Weights of a small transformer language model.
Size: width 320, 5 heads of 64.
Architecture: RMSNorm before each block, no biases in attention or MLP, untied embeddings.
Training: a variant of Adam for these matrices, 286M tokens.
Each number is 128 + 24 x the weight over its row's rms, rounded and kept within 0 to 255. Layers, rows and columns count from 0. Numbers have three digits each. The size before them is the row's rms in percent of the matrix's.

# gate: layer 10 MLP gate, 1280x320, rms 0.0425, rows 205-260, columns 64-95
# up: layer 10 MLP up, 1280x320, rms 0.0402, rows 205-260, columns 64-95
# down: layer 10 MLP down (transposed), 1280x320, rms 0.0369, rows 205-260, columns 64-95
gate205 104:119112124140144137109139130144108149120138114147149094102154124151132155076121168158146074127137
up205 113:155147154147097128137089120105102156126122133118148125118120128152090133121112132145133100134132
down205 110:090149159139151170130151102173156168149141135119105104125107154142134135103130101106098157105147
gate206 096:175152128139151162121148128148108132169175177150166151125141139154115132136107136135110125135100
up206 100:066158146149141123092124166130159136114134118120125110145127161110105140125123139128143126144097
down206 102:168135128175147132136155104154134060124136115182130154158138125134127127165094131134124115108163
gate207 123:127103134116124147094103099139145122149107106176153164145127147143098126093124136096137114139150
up207 118:097107110124120109107115095117158165134084097116111162148117156119107145099166124084116093122159
down207 107:151075125165145102109133126123176119137129117149131138135121152142110148101130132100150107163143
gate208 098:074140119126146089129183108137101126158156180092157134133141121151178140172117127153138127109142
up208 098:121098122147073111137129164135124120125130090104156162134096153101119114129165142105132172161121
down208 100:100170117129127122129127122120065136165144151127138140123123167113145105086139120111176123125124
gate209 095:131152139118141130078152146145115108115143136150113115122095131105122140120148090116102116092154
up209 095:150123139156168132115162157144121153147121136162147110053083097129152137121142108138114131137148
down209 097:103090110129185137155122123116180129175114094142098151136080122138175116133134171111129116168129
gate210 110:114159112135102112104106120110112070162095114111124092149126167117133172119154141080112122135136
up210 105:111104144106147145119113083126116131081125102137085094167123157120129167112131148133122122150146
down210 103:129161168141159135112142111122176093104112119153115138142095105162162147099139132130147104135145
gate211 111:141096149122108151112085103127074114129166114127084116165149111147115125136106079089118132173127
up211 102:128138144161134155132114138128116107117106090084154125134190109138112079156138144109067145084136
down211 105:139110089142112136108126136151131137148103081153113125108154155127101107104143102149136133106125
gate212 099:142146120100123139129173119146129158179082134132115101159143142114088157159136112103094114111125
up212 098:140146138180107131133101154123114082107087155159130163138122139162109131120117122134138145140132
down212 096:125127148098119127154074124110180169152107103082179116176092129114129108112150100089097155163133
gate213 097:124140130126101163103107174153127141105155123146113149083159133131140132137110118130138125140147
up213 097:105157158110169120123137131142072146093111122103163132157120134104115127094117129160120107131090
down213 099:106095146132143178165116109150123101144143132121117127126132138105148143121137107128142108130121
gate214 102:078166136099109057130114121127123113106112115126096156165123125095115178122151160121154111108126
up214 102:079146101125154079126136108142149121101160152111107117083137124102141132104140142102159141043142
down214 099:167074106111109117121105108108128168107134164118125162065161165137135093120166120116159123127163
gate215 109:098127116094133096127111108092107149097131130087076105163139103122117148133142105133118143183132
up215 102:064123123149126144071087101162151152057126113055087131099133148112162155132142096151122145109115
down215 103:115108143118126125153148139119118140154093160105106129122098110146109079134161127182167110045112
gate216 104:133141100092147114127142091070117149169158135119149145090155087108129105141152160144078142155143
up216 101:090106116123127145140117103138119164104109132123107093124118142121143106155120154129184100106160
down216 099:109122108157117080129151145104087164101141122070157169134125080120150117121141164141122177130151
gate217 098:120130126111121125136108153151119134122142113130133129128130090112110141059127156141129116144131
up217 105:119144121119098076090125146146117099142126125108109110136128087127090177144118156116145119067153
down217 104:155143138094137155141116102106099134133114095079124100139120135130158099117173097144174148122145
gate218 095:126129171131138101120125151111110116189127140122123071144171116119106138129127111146152131084141
up218 105:103137123129142162103109091147175156135159111138147147160085116129109143085109164105108152118073
down218 102:149144105117135145131110129158147128125103126125177143146150138146142107139126124097120121100120
gate219 101:122151172122106121113130125158168086142131121119168136114163121155133158120111094088151116143144
up219 105:123137099084112150166123143130097157142111162089133127149100138140172052109146158151115101116084
down219 096:092153116158074126105124142089088121116106117140110131129095114126158159131140151109111131165156
gate220 102:079116129121096153107124115166145068107137091105149134156130103117114128121122101065138164174162
up220 104:148120107158121166150137115140177109153103133112135135157146125104137108148112159066099180132142
down220 104:117146163080141103125120112134138172118122156116159113113129144113114141105139152121130110108111
gate221 088:181152100140111133131100118146125133135105095117111158122129152111072157092109154115094180123135
up221 096:122139150150109162134152118153142138125135122098116147149113142134158076118137136158091115122117
down221 095:113111117145165123130143144095122117133164158138100135135156096129143161123097156098124106133128
gate222 111:084138097108105104130097164113109119151131119125151148164112072113118129135097129116118088136118
up222 105:118143101152131129160095141124117138097166165150113122130111119145109146150122130170137165144125
down222 111:176113114101169117161136135132180134129108110136155129090133168154101129121172139143168131133116
gate223 100:130105160130101124104146104098094158131108133130126141135129112121114117155128129165127119112145
up223 094:123168115148127111127186135143115107117031120118137126115111132124086155165134157123158143118122
down223 100:123131126136087138150167087082167160112146088127149119153137106119143169132150087108152146117117
gate224 110:127140145107080136140142152121125144158141124149145138130159111110108089195157148153085101095185
up224 106:120083078121110142158105151120130118152108121143119129146077154153122155132119112136115112157114
down224 110:122122128087105140139153166123118091140149152135174147129164103160104142155092124151101150125101
gate225 118:158103119112117115126109113147105100150130141150133164155156155099131106112127105115128166131087
up225 106:146109102143088119138131161124132118125106129138154134134078105092129140172157127151107115132119
down225 096:132138125116121141127143112113064116152168146114109161127156170118140135082120123122116160127109
gate226 098:171135151132134149111122125084130148112135123158136130139134087106078158157136073088159115158134
up226 100:083134111084138115133138127152157143141154124144113094116110150187169140097155144108129111167105
down226 096:119152131115125163134150133137082122129163094098103088104133074087103193152130113086152112075102
gate227 116:100149145127132144086157136139099115174152137148117140084109112131175174100139134141133150094154
up227 110:133164148116143111133099119068116094130080170106144069129096159149138146142164118132137111125131
down227 110:125199156110105170103162132075073128103145158098118137126123123158107134128124125163132168080148
gate228 095:115142134123136101137118129112103151124156111122100091125116107186116132159126110141104156132131
up228 093:101178125184077154147119122127157094103183141075100124079112152138042146128111135107092143121106
down228 096:129182091160128126096155139157108115101143146125132148098130113085108122177106129084133168129139
gate229 101:140113097089091083138143122111106122119135071092124132115101079159120134128109120122076143105103
up229 104:155178132118126129091124082140124151110111101129092140151134102154130122116150086138145129172110
down229 105:094171122133116146131135138115112142114165125163131100109114135135157090158125134154127149105169
gate230 094:121135071114104083158103175100124128146163122134103143140142154156139107102147156137142179132096
up230 089:111165135134121113097137150118145104099146110169130111164119131110149086111115154113118143112121
down230 093:165125144153156136125109091154105145096148134143122100142142120170115098130125076132147113122135
gate231 101:134101117100118167090122117122132169109119128151152139155135175118139114129130133142097115153127
up231 100:138125116147136146092146092117134127123143120087123081155105133112095120159135140124097102106122
down231 101:151139163150137128129124124140171106110096117125110091124158103134106184144113118129141108149125
gate232 098:138134131158122090124115128115130131144135094139146157080098108134138165149150129136132126115129
up232 096:129141113099108159139093165144073140134126150130121134137094131103113122140088114112129098137165
down232 095:123175139107138101088152136113133133129110132150103118151091143093097174156115146095149125099138
gate233 104:123126127149142163119098139121133131160113064114154151112122137127085124112097134105128100172085
up233 101:105116175137154115086153097094129112118152105130129130164112099146143109151133138097162090146121
down233 101:175136128157145170132155126116137142130130109142127130087149139129100142153091130137124117139165
gate234 099:162133106141151167101121090131144178145124136110144129145104105135127128124128144139157123131130
up234 097:115130155129095138104117133140141130136126160173140140130132127137119116113160145108142098126146
down234 100:141076126104164105069107147117203128111131170124112122132136135102148086144120175145126100108135
gate235 104:129118100094107104090138143138114138151147173126184167131125124113105134113122174095104120110116
up235 105:136172112109110143155123159123149153170153113147130144137123121131127124160123137114147142089137
down235 105:115119137143098145107099102136137135069130136121123123125126137143154146143086129113139134153134
gate236 097:131098151096092135111143114135111172105094092100117134126137089116116124118156111113127152120117
up236 102:161099128088170094120173145108112127112156110071122153094127138062152169103144098148098158102108
down236 099:111125105113097153132122160117043112115127117105132107108147138146124135103108106161117135152100
gate237 101:096097081110147096131094145085111146126164140126108119075146133150111181127118149122161132094108
up237 100:096125129137157134129112150123145127124183082140140125096147132147073147149112114150148148148093
down237 101:122134168144135145125151130184105112122108155135130127120118168127093079128120069143111145108162
gate238 100:117145119100122120118133135127122144133073128112112105159142111126129114114109154135137120119142
up238 106:114132104173116168133180148139116145186132189146126124114100180117142061162115120128091175149108
down238 104:099141144112177130120121119096063111130169058094125116111130091136117127113146100189145154128149
gate239 106:129143138130109151099138117107122130148145137109106135124139140113111132119141106125144120163144
up239 103:104135148145134159118096135110120136117074143114118137134156105153072172119176129153167170130164
down239 101:139163138109153134156119149113165138132062126088140140128155066133105120099148102111124171159086
gate240 093:132103129088147096121157102137114098116110109053118097128117113084143156112127134089130107139156
up240 095:095091122103137132139116109138128122092157109095133097117166082128125163201118134154139099130164
down240 094:121119149148146102105130151102110078132116140079108090069168128128139158140120098137151118105125
gate241 099:136153136120108126172116109097121147116131137161135118116087102136145122156144145138095117090111
up241 096:124108155160134178139140111134128095163126120090142147154116145138113115148137108136130172136102
down241 097:133157158161140168134156130116122139149135119123102109117144170145128123149140122134118171115105
gate242 105:097128174122128120101120141157060110193131138092105104163120123156115110134139090150108096135126
up242 108:144144190100141132150112121115131121157133144092114105130113147123124103130123130156128143165151
down242 107:135149214126090128126127147118112143169081153120127104148121128105133132129164130173136125119122
gate243 102:129165121147090109121108141139138103160128180162127077127094129127148110123158123083145080148115
up243 103:120147155152129121123095113101055159169134129138136178104107158108142088136125097158105114097131
down243 104:128142099167126126097119166129103149112165097110148158103112127106093111137106122057099154175109
gate244 099:132131138121155136152092127110145118122122128110142147125088106141149125124137096128157109142138
up244 101:121118151116102130139084062144116087144138133178107134140091164127132105108134132156160169119138
down244 099:138126117102138137114158157117083102116094161079162115116140149100140120143090085133141087112141
gate245 100:118114143114119098149137108133110126128112228140138169157120127112148120103139152125114113171166
up245 100:114104182120181116133110098099143105110086107142097090152158137118134109114152122165118095144110
down245 100:108100109103146143109095135118142109103074109129112126163150128120131121133113175108119127123110
gate246 099:071130138068180162122133111142109104120116132128135174128147128145156125156137165097139094116117
up246 099:144129129133149106107094081144111178063139189173126121133126130159109094102120120176129127127154
down246 099:161111146094112132156114100106078141078100092097152137142143113138084153105092150135089090143137
gate247 092:104158133148106137117110158119129126133127100127123100098111094128114158126106113102128088132152
up247 097:168131122122078116150141108136127138100131131131140138132135140100125121125081104116140133165130
down247 096:142144128158114141187130129131132083150126183109150114151134132176120106108141126154125125110138
gate248 094:179114081121132119146125167129124089142145132157128109122129127095134134138150155113115119120118
up248 097:118131094103145135133130115160091145180137124142106128124109120144112103141109200130140102129107
down248 098:120119169121139129156161106136130112127096157098176140148141124152153140155136107165131137104122
gate249 099:108129112086129116105129088178130132075148137138086087155136161117138145124133124134135117118101
up249 101:112137130119129134158169128151146177140158093118144100090091107158130119180144093096141121114141
down249 103:102113132114130152120139158157122161146145110105069111071155119104122126108123123130153147134141
gate250 092:120119134119113159109115109110081140156125109102125122149147142174112124123114152172120100134138
up250 097:170144141142098115118126123156126139117130078161133130099109179157122122131122125122108099087113
down250 097:116162146099175128113180148157142130132131128165144124137141107111169109128148128112137137173150
gate251 099:142136101118106107093097188130126184115127113151185131132115113149105144159129144093125159149099
up251 103:153094132141141163149113125127117092127172149169125107116103145129116110152136105128122174157117
down251 101:124169109150086121100156125095105155098100114103098148110117130117111109140107177087075094154148
gate252 090:169144139099086104163120121179150130156150141106108107142057136081123152114137142135172126163138
up252 093:134121152139103106113140116177163136080144136143109109146117191072121140154126114135177151131148
down252 095:129095156112132126116127144097088141121094079109138172146189114147137139105096078150122134121096
gate253 112:116193176087131138118166091088095137156138141096099132156139155141154168138143138140120136158153
up253 105:157138136111138136126152154116105163144136138119094099146082142130129099131128111128120153143147
down253 104:164077101179118085163111151069148191134114124138120107133109163146153095143133094079160058115087
gate254 092:116118151145129147088128117107126123111159073175135083115127151105119142067139141131084135164103
up254 096:144125118184112157138096193102123156162142115132131085093158107125143141153121147122143143128107
down254 094:139137120091096100112137137132117165125151170096162143069123104195170126153156117119118153094112
gate255 097:156146112091128142096136122156102102101135136071088126096078157138128151123092099136135127155125
up255 097:155113123183133114154145162119117154150138114136132161109131127145161101144112106155123112114118
down255 097:132080135109151124141093088117136111118188148146113140156134100134151135129113133154127104190117
gate256 107:102129127099132133107087110113103128095126117110044152129149126109138136099135128152138119134092
up256 101:124193090172123116132160114107112172138105122111120206147133160135151127140121140145112116137125
down256 103:163166112120127128162109145106113155134080123118165162125146162112113114157145165123133120161109
gate257 094:142139112111113142154128155143118062118105139133137121108164134125146151129135103124144126155088
up257 104:091138135135157115095148138150145108126147158082125143133126144116148121134146104107096139114128
down257 102:117170127055121170156134125123101141122149144109144117098155158113175146149125121127146148179153
gate258 107:141146123154101161104170145119096137108143161125129144135136153118130194112103116092120121164121
up258 108:151105091085154130125155107073105157111086101102121108164135121119174142123087133133128108080104
down258 109:105102156150081126095135111120180127103122148153118123139123171107128110145102138118132135128174
gate259 096:104154120094085083154112154149146141151137129147139102126110103179131121104138172132115116145156
up259 097:117118164158132111136147069128120119142151139118090113156123103127120124143139114133126074126121
down259 094:104132158147123126132155099148148118145130149091179130164132148105113130122113158146135088133118
gate260 106:128103147155097090137114117152103131117129129117162168119113131169130153139135078140061121158156
up260 104:135146095141119118162117146141108135152129098126125112126139153121100151123119144099148120162133
down260 105:097147151130127153108143104119116138154137137113094109147129117121146081164156155152138153115123